Weights of a small transformer language model: width 64, tied embeddings.
Each number is 500 + 40 x the weight over its row's rms, rounded and kept within 0 to 999. Layers, rows and columns count from 0. Numbers have three digits each. The size before them is the row's rms in percent of the matrix's.

# down: layer 5 MLP down (transposed), 192x64, rms 0.168, rows 143-191, columns 0-63
# gate: layer 5 MLP gate, 192x64, rms 0.191, rows 144-191, columns 0-63
# up: layer 5 MLP up, 192x64, rms 0.174, rows 144-191, columns 0-63
down143 100:483520498513549470576521546529532520510496535434435510488517503474526509541544470529469561452431491503518494484484443490422469464503491462529457534460511462478533475544587370498487476528568549
gate144 097:505524495554533487476482582516469561552456470499519583547466565519507446501537441484499503483481472553474471516505440511470543444464493471439491503490415510431539500463520524525535578546495591
up144 091:543600470545466509511524486532469482500500490514456577466441533422504552458536584480516496451560567541451542507494483491485475533512462476452411482490510500487400511532493484497518543493456550
down144 089:458495466502495445507508493466447513482478471542486381445575490508522455530460581420510494524565527533511522527508482447534516519528584474507480426507516495482465440522505513426431467520459474
gate145 089:503512417574537510418408494464539514510556491545543550513447533498517520482492401482547500485516493453479462456443476534508509541528516451537496526517420532483537544553510532525556524441481471
up145 095:481480554518427477479497568546531529504495531500486477487523516549494421585482572545518504499525431558449492534504478494495424576543527476516569444417536502526488522511517519489459478443569527
down145 091:473512533517540510501509526541489488509491506584448466497406465429459624538553451559496496480414558500500556482482466497486534479537511450497521502497476532502493492481513508554560602495507524
gate146 089:474447507439414534488465485463450486553460534472463588514495482572458508531489484471510476405507559445554482547462568524503498505508497484466556499533546475518492539445488498523513576438544539
up146 090:498582456536435449506450492505478569462524482432532475455465569498467461487482469473458398473464490517539465473521498516490470472558523471479461472434471570505532570513561485455480436534495484
down146 089:496530509526541576490532554414505463476453471471558530504486493530560495521553455523474560475459509511552492521537502494505525470480472441462450522524517498499561484473502379528571573414496521
gate147 106:479529507526544463579509512486432456437388509441490517485468493455471453491524484517507536487477438526449447552486446433464482502523462598485488446422530471506491506470495466499550563513522520
up147 108:465554528424570476454477437473472456492459532408522471486547570527444445507481517515565472500499501417504542527488506428503448494523456546454549486459496530511491466490445545489497506528536573
down147 107:529551551408515458506442501477470449491481518497439505519506536461498513518489460533474451447501500476510458448487509538443485473600464404500475507506545587535503503548478559532484533418514556
gate148 102:500455501513510431480501537511508555547517462419455462529595479501522572516561442462506477559498489556434473503470557508497502491552511458498502477540528470520564586492519438478537474471566446
up148 100:478506470576545492477555500473449492533568523475492488499537531501519559550497477461563468476555546499492501420497503436475509511525513531468611496588528476431573544495444535446541510509527487
down148 101:506464410473534405463456512532478531560441441453469503488557535430478567490492570434475494429498543498558517481490531532518438507506513498528516495487485546450499527441513463550468538451535509
gate149 098:495415551486520418471520525500485544450464503546461457536405506464466416560592499470505501446471525476509478456479497474465489407474536501453509459483509540564521500487498485509504530532566468
up149 087:503475460577585433475475488548554515504505462545527493490515482443500474439498417503540502513449517492435524479416541483532472499552481524583473519465545588445540551471525521487521555504500503
down149 089:506479542465507476514546548524472525436511531558528519496465440485499533414512510456467495472455585523519489555425510498501400506528513512391486434456572480441500456480486511479551497512484472
gate150 101:478460537480528446493509461549566529605486472509482510528445530506486468481488513486510468505537416490484538482491523474472489458507591478517416524494479494542433509593562448493518546508572436
up150 095:474490513500497433423530473454547445523499577495519449493443506463416461504498521475551489538482534482536537586458443557471530493534532556471460494516437430516488490490455528453523578546526494
down150 095:488444460441549492507455502508523532505523572492488414531505565576528497507522555532624459492504508534541525493438515550542496468482466493470471546518585488509505503480482493466430421461493503
gate151 104:485533487436500535493521508557515498468472543494523545539492510465444409526523518467507489524526505495460483562501503547492461513573542528538497565388532478506446614539496409477531494504485548
up151 096:537479485538496457505504566530432482497510521525483492483503486564591481483555557461525489551495439536497509427469454437479544513399460507459475495489491535580477477530581471433450532475490474
down151 097:453456546453431526501502584482513510473462500466509524500460505438432431502537470520473515471538497439504596593463484531505504488500484601484498531516519558448454505468531476485508497571468550
gate152 101:567479553514438538465513483510498494455446538635423515454480465449489537486523445483565546507452461498446517536511546549473523530537479526543532517534463523500497516457598519525531486487516486
up152 100:476514503534461515445504502466491538518520518497439500476487500552501464537427470505598426489500476628502588550483509517463484499525529475479481488543398504535460498519502588505489533442505513
down152 099:485528479555474459511432476557549500505517550492428425525495466504513489539437487472525537504452523530468547456503501486429488578478522553478538530546521467638536533501513439558504478511511526
gate153 103:495500539436485450492599453443521516511519535502512491470548569485477459473486497428550525475473522522557405439511508487440483526565504494545437469512514462451525575504531422463553493500497523
up153 103:570456498448458502511401498515557447545453541493496513544522512417500551496451502476543497478529535431474515610478483496545462448496451532536458521433487520498466472445475471533447505467528488
down153 098:504589447556497561501461580482527455417499483470539508453479474452543491506541494522532548479583506488468470468478483539453526444489460424467424520504544560529478524526501488463540537467455545
gate154 099:487495592470502506545574493513476515540526485524423553476514539428490532501493492503495440481474485488482499501444486390509430561523561569551527560511500530503589509484547432508515499511489542
up154 099:494524426501523487518595524495496492394514502464557509429453556553459423530440539475473545476576498496504476468496501550506537471494488517536500465536591500539454507537501476429513550505480510
down154 096:504492459571555454530557523474457495506538571497575501517517443466522490535494498559513521553495494529496569467494567542395548499432507455458517498487543405466498500521487567492494497503550454
gate155 092:444494518498430504557562537433513523562493527575535518510495539471601476503517557450603485501520477535521521443479477504531530513503490540452446486501495524485551414429484490446466482489518471
up155 097:514553536528530522508464481498420517553494533480446500455559523430562416472484460484500635539525540477492437469481515457536470501461513491520541559532474561497518477520548485522526456509512441
down155 100:449482470451478495530505525475569495449430504578470528522453466470482569544508570553536473479464438516505477512443527466536568544520486532535559490507542460463534492479476505491396456568534508
gate156 099:495460425595497539554523557519505462498502473484521495502595449522500494430513525490522550475523472461475467547493483515459484515478474497409523459437486480577535494418462560510536565507518453
up156 090:473428491492487538547520454496494450483505473511413512568589492456498458514524468562469484479446513489416461471483513498464496483527512544395541486456527462572494499447469601504515494517502468
down156 097:479451471497499529566421441556534490517561497446502489501527537529492489469503489511514454517472528492492496498533525530555517497515526486422566416463493511547559459516408599446478488574549488
gate157 088:490528546505493508467532537540548472524519495464546515453522476526450440451448482454488560527507467465493537456453434550522448548495534554535451490512459483579409533490503476495558513504618483
up157 101:516481471538578571470463451499483500460446500473475517552507473497571524462481448534520479451490495446484434448493525383540444478481503498477445442509459443493524406487523511558516489493460535
down157 099:510511393450499505515480461455523515474540490530564508469550452485474516486497467432472587526496519476563492491562454463452518473487450520514601528460499461454535464478508467538447489430449552
gate158 093:547519440502508477550566517477530589443562460443451519487450569502583537478503518433459507493584508460504498520489482454543544533424457417520519552523471515519452509498520475484509477492512471
up158 099:519491540602518503453488456506444463527459412505524504513463423575445495481532541495526483504486548527474477464495488501479494507546524594502499474465533497567495418553450465561511531517499424
down158 097:479542520471520469547506489413543485482521523485563510559539500459529544492525489489516507549512467426533474561553462514386499420529504453520485604525485499526485536453526499493570483480522434
gate159 097:490518563444478483510464482486453412541481525480530564525512583463439470447535490504555498497503440517556528480465521486466483476485553548502500488457532485507456517439479480533513496386562588
up159 096:490501462502507487481455516508486472447528412499546495478519488495452446565524464529590463535560485529487511499473545442467470500442507520557540545541498542498361496421542531555488514498493523
down159 092:415479518495496473532477461532500482505452475511484574548463455500488529497508447498499537452516436458482524418393531531415465503497527515480474483588564409505469457486480442477491534509494476
gate160 097:477454459510510455498533592437452490430501510505468522454541528489507478528506417440520481503445452534477527466516475450505528453509507525486443543486486552510479510445564416536495438490570418
up160 102:466529516524471507483420532514445467487545586530547501525476576432408488479424436494520468536521499466527521454487546543542533458476513554453477477531520509540510558457533495558497453513505428
down160 105:556489457487505518455488428526510523490520524500468511456493549505515501467445485530540450458513512476532436484519536519479503523565435461479419465560531509528507588565503527404434515427429518
gate161 098:477508521425529567494500478493491564551417535417504446489452483531498581471513536529516502568502481472492485476458527559503410486568545519539525550499590518463495499540506524485493534474517568
up161 098:539513541456568571561520526530492452467432491475454481534404510459495517448476503481479440561500541546560542484469567499480501518497525434542540468451581491511466461531484539553537506463532476
down161 097:456505456453551487526481500540423584508567513473503466496487478543483531572522593547570511557564545517512502441456459466594489538479523503522545486503539549502507501489491485520454545517562527
gate162 102:432505490463535541502546538592537484568477529538485476523519478450481558502539490473427485532435474540516558477513458500468462566473443435494430494423458495525542547528514412511525480495507489
up162 109:520452541455603533453539549476468544508525562469490452465568601504490467540465458528510575471476508457500437457458471481504567539482526498579458446510528480476523496462529462514520503516533519
down162 110:491584477498506488482431506504495448545510511483461575488535530503519433501483489521539472518471443524494540489554552514525520524476455527444416457505482440555412464512549430449553510453575508
gate163 101:483488475510431544577531532466504429559530482482496494518484464532516570436515458412473482478493446588444521506544497487485513550508505485508461507519480553486447507408500492515497497409580524
up163 083:566497474521530458535461596519484545473472512529472465520536536482533389526527557511438526462510501563477498507488447485498472395477446552470462494519515427480471533541527527454505540520456549
down163 091:414514492519420507492466552548529498462477528477438523488541532459555503518561506433495542452504472520426460513510506529434505525533464579542513504530513525459511524468498460481608554480545562
gate164 088:526427544499539538511501490521477495490457504466500562515490543502564420532564512511514512495485526548561379478486439518436574461479530526443541519468494460559530536442491501464531477561527465
up164 102:507458493388506492552472481498452446538447516525559492421498489442467532492536470494597522489515515457474469488533552512508550519518450520505431468519485404510588490501504487476503511450434516
down164 102:522555505527542516472503528520501553493413418523559450438461513559514538441543508533448465413470497524518518413450497491550490453445477505536498454499457464458493484430489463556508490464509461
gate165 104:559466487453478502523493515535543506501494514503441454524467467488528485501494449430380530550496480461500461498465553470510505519438581455484434542531536571560532526448549498547547462473546462
up165 110:520498477446478446509526443495447488506371505515488459502576502532437492538499514514421508441480456474444501468421505493512451476511576464542484526481602467529473517525550520470490494540484508
down165 110:576528547518493548465466498482422525495530519468467470496516504486457421508496484467487511506570468486589499492494531463612442489480489569472523494514582474553580478466533471525503552512551540
gate166 084:586551509451501546502457496517494492444475552496505602451471475535458489548490447505528506479558573455532520491500493466513513508488403580466490572430476504486527504446487486481517554570519482
up166 088:532485423461579472534496546409522488510554506488475558442498513485497519470535473466510535505513537486519444425505558423504449455513511540402453503553435447497496499460524518510530457511509563
down166 083:505500625572487540472492552533510534488495479503544493463500419542556432511492524522487487519518456464497481493511503529577499542449514521523519470491642505464512569541548502454474528500508521
gate167 107:517483480495472483493530463411500557477477559405501496523472491428418527462533477491528452538523555596447538489477516520502519559527500495437428557448529487479465498499548506494488478507506412
up167 099:557435500470555499551516469521476521559460550504522488482551450445492551530504433533477399504486515543514468466469536497481553523478464509490509505538500563438496564479514491502521628563524470
down167 100:477537465482470450488524436492469557484493554451533462452488535483481498538519498533489506556516562523455570525460553482528467537483549439384479520578469538441519473470519548518455479415518498
gate168 105:544477450473495522562509531514565435464510556498504569525540515436467502486478543480542400515499503522531533516493497547454517614542473482495469468558554504463498517471562536427552468536508533
up168 107:416453491487503519537553537365466494512467419500495495461519522489511520497496520516545425515497509508449450537531556508480551506542485497496547540496451451471429523579489548442487492472466444
down168 110:516450568517469544490567432464467546504582550462514467516560478497511536440518483466547480526493465454544531524476587489502438445456526445435523545476454451521491494490562525471555534495457519
gate169 107:443495493498517507479558505506478514446502546455497514494437531458467438561495512526400464525475532517488520524534477513490624502573461593572484548479480499500532491545560459521475462543538494
up169 109:487511470512533481593482493530477495543585590461517530459495533510512450504555432501475516551507471458473472471475483578512545568531480537463464504414510454444557470536513530526501467435458462
down169 103:528543478496458480503506506495482510468446497513481444517470473492424563470485557458496475467496505468552487512528554410570519452464484596555462468528528508541460495498535440530370505516536524
gate170 123:523553516505565484511530571461460447588502442523499549462563567445511497508476423454542459457491510491513495450468477473470472524537522444523460539515558502521474557448521510502609492479472476
up170 108:462464534534571515504506525455456486556572471557521474438509543451476545513504417512488563546452482514549488538453508492447490456505509561555461539563459518477491503525439463461531547587517478
down170 110:461500480505462490502540474480559511461468433520493496574516507587494576502514591574513445557565488513514475493513520488481455465436528471442522480598501486499569461550493547515442475499474517
gate171 096:518537502478517532606531523510440432528442485494463460529530527483447509493543464477504467437441457518522525538513489497466497502470577478477467495503469576520475524452527460467570484433613469
up171 099:551478459486441488483472537570469553517494548546501505479480472484575471523514539482487501466604495521507491429531511512501541558548470544565401554471478537407456528540477529501489517473454477
down171 093:550526481464503484482561555553518447516513449488551499510481527511574516547559448517501465440511468516444488512466472531439498549512563496488519490516485510482577483494503560530624580529536560
gate172 093:449517443481382538463517506466462502534535470436464498488461429507457514472579513436469571487509465559478572526502519503496523470500545492496503550502461525528460570473549494544505527438545552
up172 106:423545504438475572477464448468515522488496492453534465506443588510428484545495585528416473508550487436525500519464447541501512557534502493556459551550520522512498493435497519513507460506541544
down172 101:519525531554588477478417545547497542536535455516559519450499523502509489476491420556473529507489437431527514559494534585507451479486462500510548450533505530530496542496522547436447470459557472
gate173 107:542457477469530477550521472521435531561479427445508574472492520474527524479591483512525508446527505530507417551517552492486464506547549519532459553545457489597467479444477538529516557469486477
up173 108:475523507473523444446501501495455539495524462511570562475503533431530495533549507534537490475597457418523480569486476492496515537481529415585457509468467468417488541496493521421521516512457482
down173 111:455512393556477546431571505499542501492513479490616544462507482481475468547445498476483473506451450483503585449530474517523437464492467522492458489528460485512527540477568528520477478571478523
gate174 095:492551470489477557471546508555487506539497541501551535557458529504568517478454449368501492511512498474457511570439528548468476453494489520504461576513530454460458452482552438437486512478534515
up174 108:477476450489492470536482511442474414415489435454468472484427497517459477559617522501468484525485501520496505458534525484418485529508482477497519502515539591571456472495532524536564509525465535
down174 113:443527587519448492574497467531484464532505485546509483493469536547506473566507400498508509472492433469454478516498527535516477520501498486466531567491475489458475499424578506487549558487604562
gate175 097:565457548468513495449481473456452468491502501500497517507627524398519463445513533528493535472543474441463500504527483451473476508540468468477540508471551462501453470503585443467503463422539528
up175 100:475455454538499534498553580422462505525467516527499517483535461492513429503495532492535448526484468532515629473481487447504525460494437531487481513495470434535570424517557507513432459544534498
down175 104:466498550516487498512416465497514499520438471560500501404462610474521548503548458578580483530434459514517534517526511500516501467496489535496487466563568450480514529538519518533454496570535484
gate176 098:473507447496491455494572444520503473490495538406455484551497413458446508465529552496506469454534500482527472434414442508534500478583492499467566576522487484517470445530495525453502467487452539
up176 097:517489557473522456512451418487557585509506498500613513518475498535502472533410495493482501510539464492475448478458488616506470495500440523523504462532483522541530572549554537487439521496508495
down176 099:501459541508518519526518553501526475525498467543497615444531496478480491497548462515513523484431477501444540570575485453377511494399504483488522517470458488444527533498451498508424496479484498
gate177 102:478473506494469465502579558460512551485506544441471513519474487497617420501499497484492469551544512524486516473492415460465469555539466527493480522535446559450549469522520445422467437467511534
up177 102:506517542439491637500538402532498498503478451551498484539510474502497488500504641510464520530487479505484521560454513501534468449465528574521515512493520491488500496468525485452491485566505570
down177 099:512450480575476430462493604462476468501533527469487565485489527504547459578537491460579460495582428507500549510539470528514501505480488499471509577487502440524436494490535490516504549467464442
gate178 096:542489486526476487456479531524483456541488438475515475486472529502509472546552479490548442568501575528492525483526519458456436469481461520366466538501552475496446482477536511446547520564506596
up178 097:457522465447561501490517451410486538474449473517496482509453491565471529489435570489468406422493485535486519511548513491483518551557491506515538539413483540480585455492454513506479481538523446
down178 096:474489482521538464478446488492522500504469521514479468527466512520454553494517435607508503542430515470476544481473511447475534491515527498525525590504449501532469417526487497529533557517524650
gate179 104:493552515452559469489621494494461493539496484514516535485468562552496476434510486466481444519524455544540506430489459548481510514500432565518514523470531481534485501501549519379471540546544458
up179 101:501511522456495492449477503483540594530516466501417497507483580469445548476556462489528492495479543403534553485490504475535479481458537518446481501500492557542386550523455430527513514531482460
down179 103:589519501600525522514527474554521460530485532456548507510493515513494394458470506459491528565496486548481476499512546445429565548521524426515481501492518505474517422500505553523537429525459540
gate180 103:526461522511512474528570495571483522443599588517486544482439535483510448505431476525507492444457470494520548516489517519493581518484491544498512540513448420534483516567495457558514579465490485
up180 100:472458538529531559510418556520553476439521491569537563521485526504550495508480505508499530456553479513508505610447534505477478491451427454559557493501529496568420485496470492560529533505462497
down180 102:513502481461546492493487481528507480472510514465510488525558519506514546585401470560596508560441465561484532483494484553582592513529494533493481472527488527514532487484519428531560461571535500
gate181 097:473505438482520513534467606509454468531522466477554452537485490486500523550500493487546510549507470522444504461496525442500465440497416577505503544439517491416500582592545482517487485459518475
up181 101:519536532510537539564444514556505514502487526514539501472463469443501483453549405461584550489513459540485469466547574582492530513505534522522567551452462522535490564428478564512499526529498513
down181 101:432481458515510506559517523451475456557578545520537488555437536468501500541490523468578446512495458539462488432450545483556466504531478480535502471518496427434511516526530483492459468406513434
gate182 110:487433434486485474497607448419459471447466490499488504566538477491476555467535495480490457497481519518476485521426469472489609481523483516480463566481467466514460498423506452544499532469553463
up182 103:540499525482438522474470479514446481523577551503432505491465471409524534454511493475451563521544525500540496591531539458529474609436504518520482468516516502445506531529504558471544496565464472
down182 104:514502504398452524411525509467500483433486488481498514519444440484489512507488537426495490516517458524500549505551464494534506509468446511474487507469409444581426492523506418472421521556471491
gate183 097:516438527498525419511511478473464418469522559499415553516483581477530463504531461470526419479588485499430502487479428466542474528495450495582475524470479471552505454490521470537490480521528508
up183 100:493515500527480583416456476531554503551539480518528471448492505573410491476550476532506544538493540494437402461520515463491474458544476524437523491545463555452468516464473562497515449455512496
down183 091:527462530401541457450528553447448526480446485524470450517523504431477465438501500486475485453561467508579501523471456490423528531483517480535501586495521446509555493522506568504561521466554487
gate184 088:590486472504489504489543542531473419496501512487460502474457441429522444488575506507426525537520497552510458459505473570439470553472485539511522498479451505520523537536570486587583542482489488
up184 091:513500490440554554453444489528488511469508475501510504476499511509466438576534543552448491504532601465610452447528445546480542558455496509524505469465484501503581504478584542508505498515502459
down184 096:422526451471504453461484480481537517532542567518604516453525532537511501532442519485517454474506453454592487507549499505510533505478555449519489506538450538541513380528515463442534477462479507
gate185 087:483494401472418496560466541494434508566523494478556465504486418527485486502507520425473490502502528478570454587535477496517582492507485495567487502519419455500479527489475472508517540565488538
up185 097:501494595454532520464514487576520584508554526473485511426528452463517427465525503504515494592456605495537534472518509546478466566504503525512439547476475532519495501466486458540541493468480451
down185 099:539484446495494491606470543442409530509498514565595458577524504513479483517481501509468544542523531459492436482515465460540499502530478493530476549503498467487520559460532519523545509544603458
gate186 097:496477430518465476557544499504462528472428493468508525456491463504495544508560589451479482525584484528467535526518464450420494476499480469461469532503447508468496440507505436567550585497501422
up186 096:576465537561540514444546584453550440441539554522497485531524447482515456500484471483520539518437506508516488444537446491563525580482474507565513434543578486541474517489507476497487439517517509
down186 095:490527523512471493613522583434516512548478513506485542511498491539499499478519517498525521480462488506456457465507440481465509509446564489481438513461525477392501427527490443507577549548500413
gate187 101:517550469514560525539505519488519541501514495413481515519559488412479484431492484445513511483555568473584480491522525494472498451553493446516528515499511534452491544481554431408516599480504531
up187 106:576469440473529537546457427448521504413489481502578501444588600529443482494503457473487467470486516491482521549464564517507506517528458542458529490460526484563516556531504526450491461504498495
down187 106:553535449563497506523477507475529488542517535473477547433479450499545446488470546508503533532541466460510422546422555549448502520485547458549526482485573440422509431498478467437497524538539522
gate188 098:509490494491502559533549576510530511522397431533490566512474509414476502456520506508476497443454514549467534452480516494451485561525475520440493454460471416486523569557582506547476501494492507
up188 097:450537514486458509436458509563491526530561550513511526567451460535517497476571510491543525510469451500567453487508464587521478425428524452480507533567572436531485463501520499553490479496542544
down188 099:426492433499441545471461511493460501517486517517459471565523480423468531499461427550495466485485519460541490489496467553499506502425493470518516541487540513436521470436544528593610449522505520
gate189 092:509407494477490529504601518473449464496441502475459551538504461481520518493490486506507489449429417522486467487428519460570511478488536522475515463529454394498483501475472467553522510442557561
up189 109:500538466465466515523551472480512455532479545425483443494538422473492512446558481480450573542524519536429564526523492476373485499487511524497474549514579512466505527494536506500568518565492488
down189 114:530462482453481548491589524400462480514490513507435516528531450488496469459525529441515567495485516524512462522454474451585460526493532469458579541506517528441462568484516478484417543498529459
gate190 115:517508489480467544494515524451498476551544512544464540463582457543497498401483524506511448471508430524424508501486458529486454537553501483422488476497559472411459563506526543568513477439539521
up190 105:520490576508476488530518469499490467566399512511520450508492527517536505545514401450487479529510507474572479423497505505530505496539462516584580584543518448496563448470479552491489451512515518
down190 101:486497498504505497533570520513450468526480562488499558450492475555554501521548455510405493436553492464527484476524497518500499497550462532475478554488557515411482463470533556539636533500489532
gate191 097:515492432399504491521532515508531536516505517509458573469469580519456459465501514458439474522556483456411465561479480510469508523534470512496444555546404520441450509488520484450480438508481486
up191 098:507457505466463482487559564512494474502511457452509467555487473467551506512557527454497509517481520566593596461501458479493518597459503489524539508465511553519418511535464472542536563566504445
down191 095:518497449498499498543444472427534432517500511497494497507508554531486481482573464534463497529557477491440466499482549479412498423557540474462502514498429498437486508492531494461643479488528535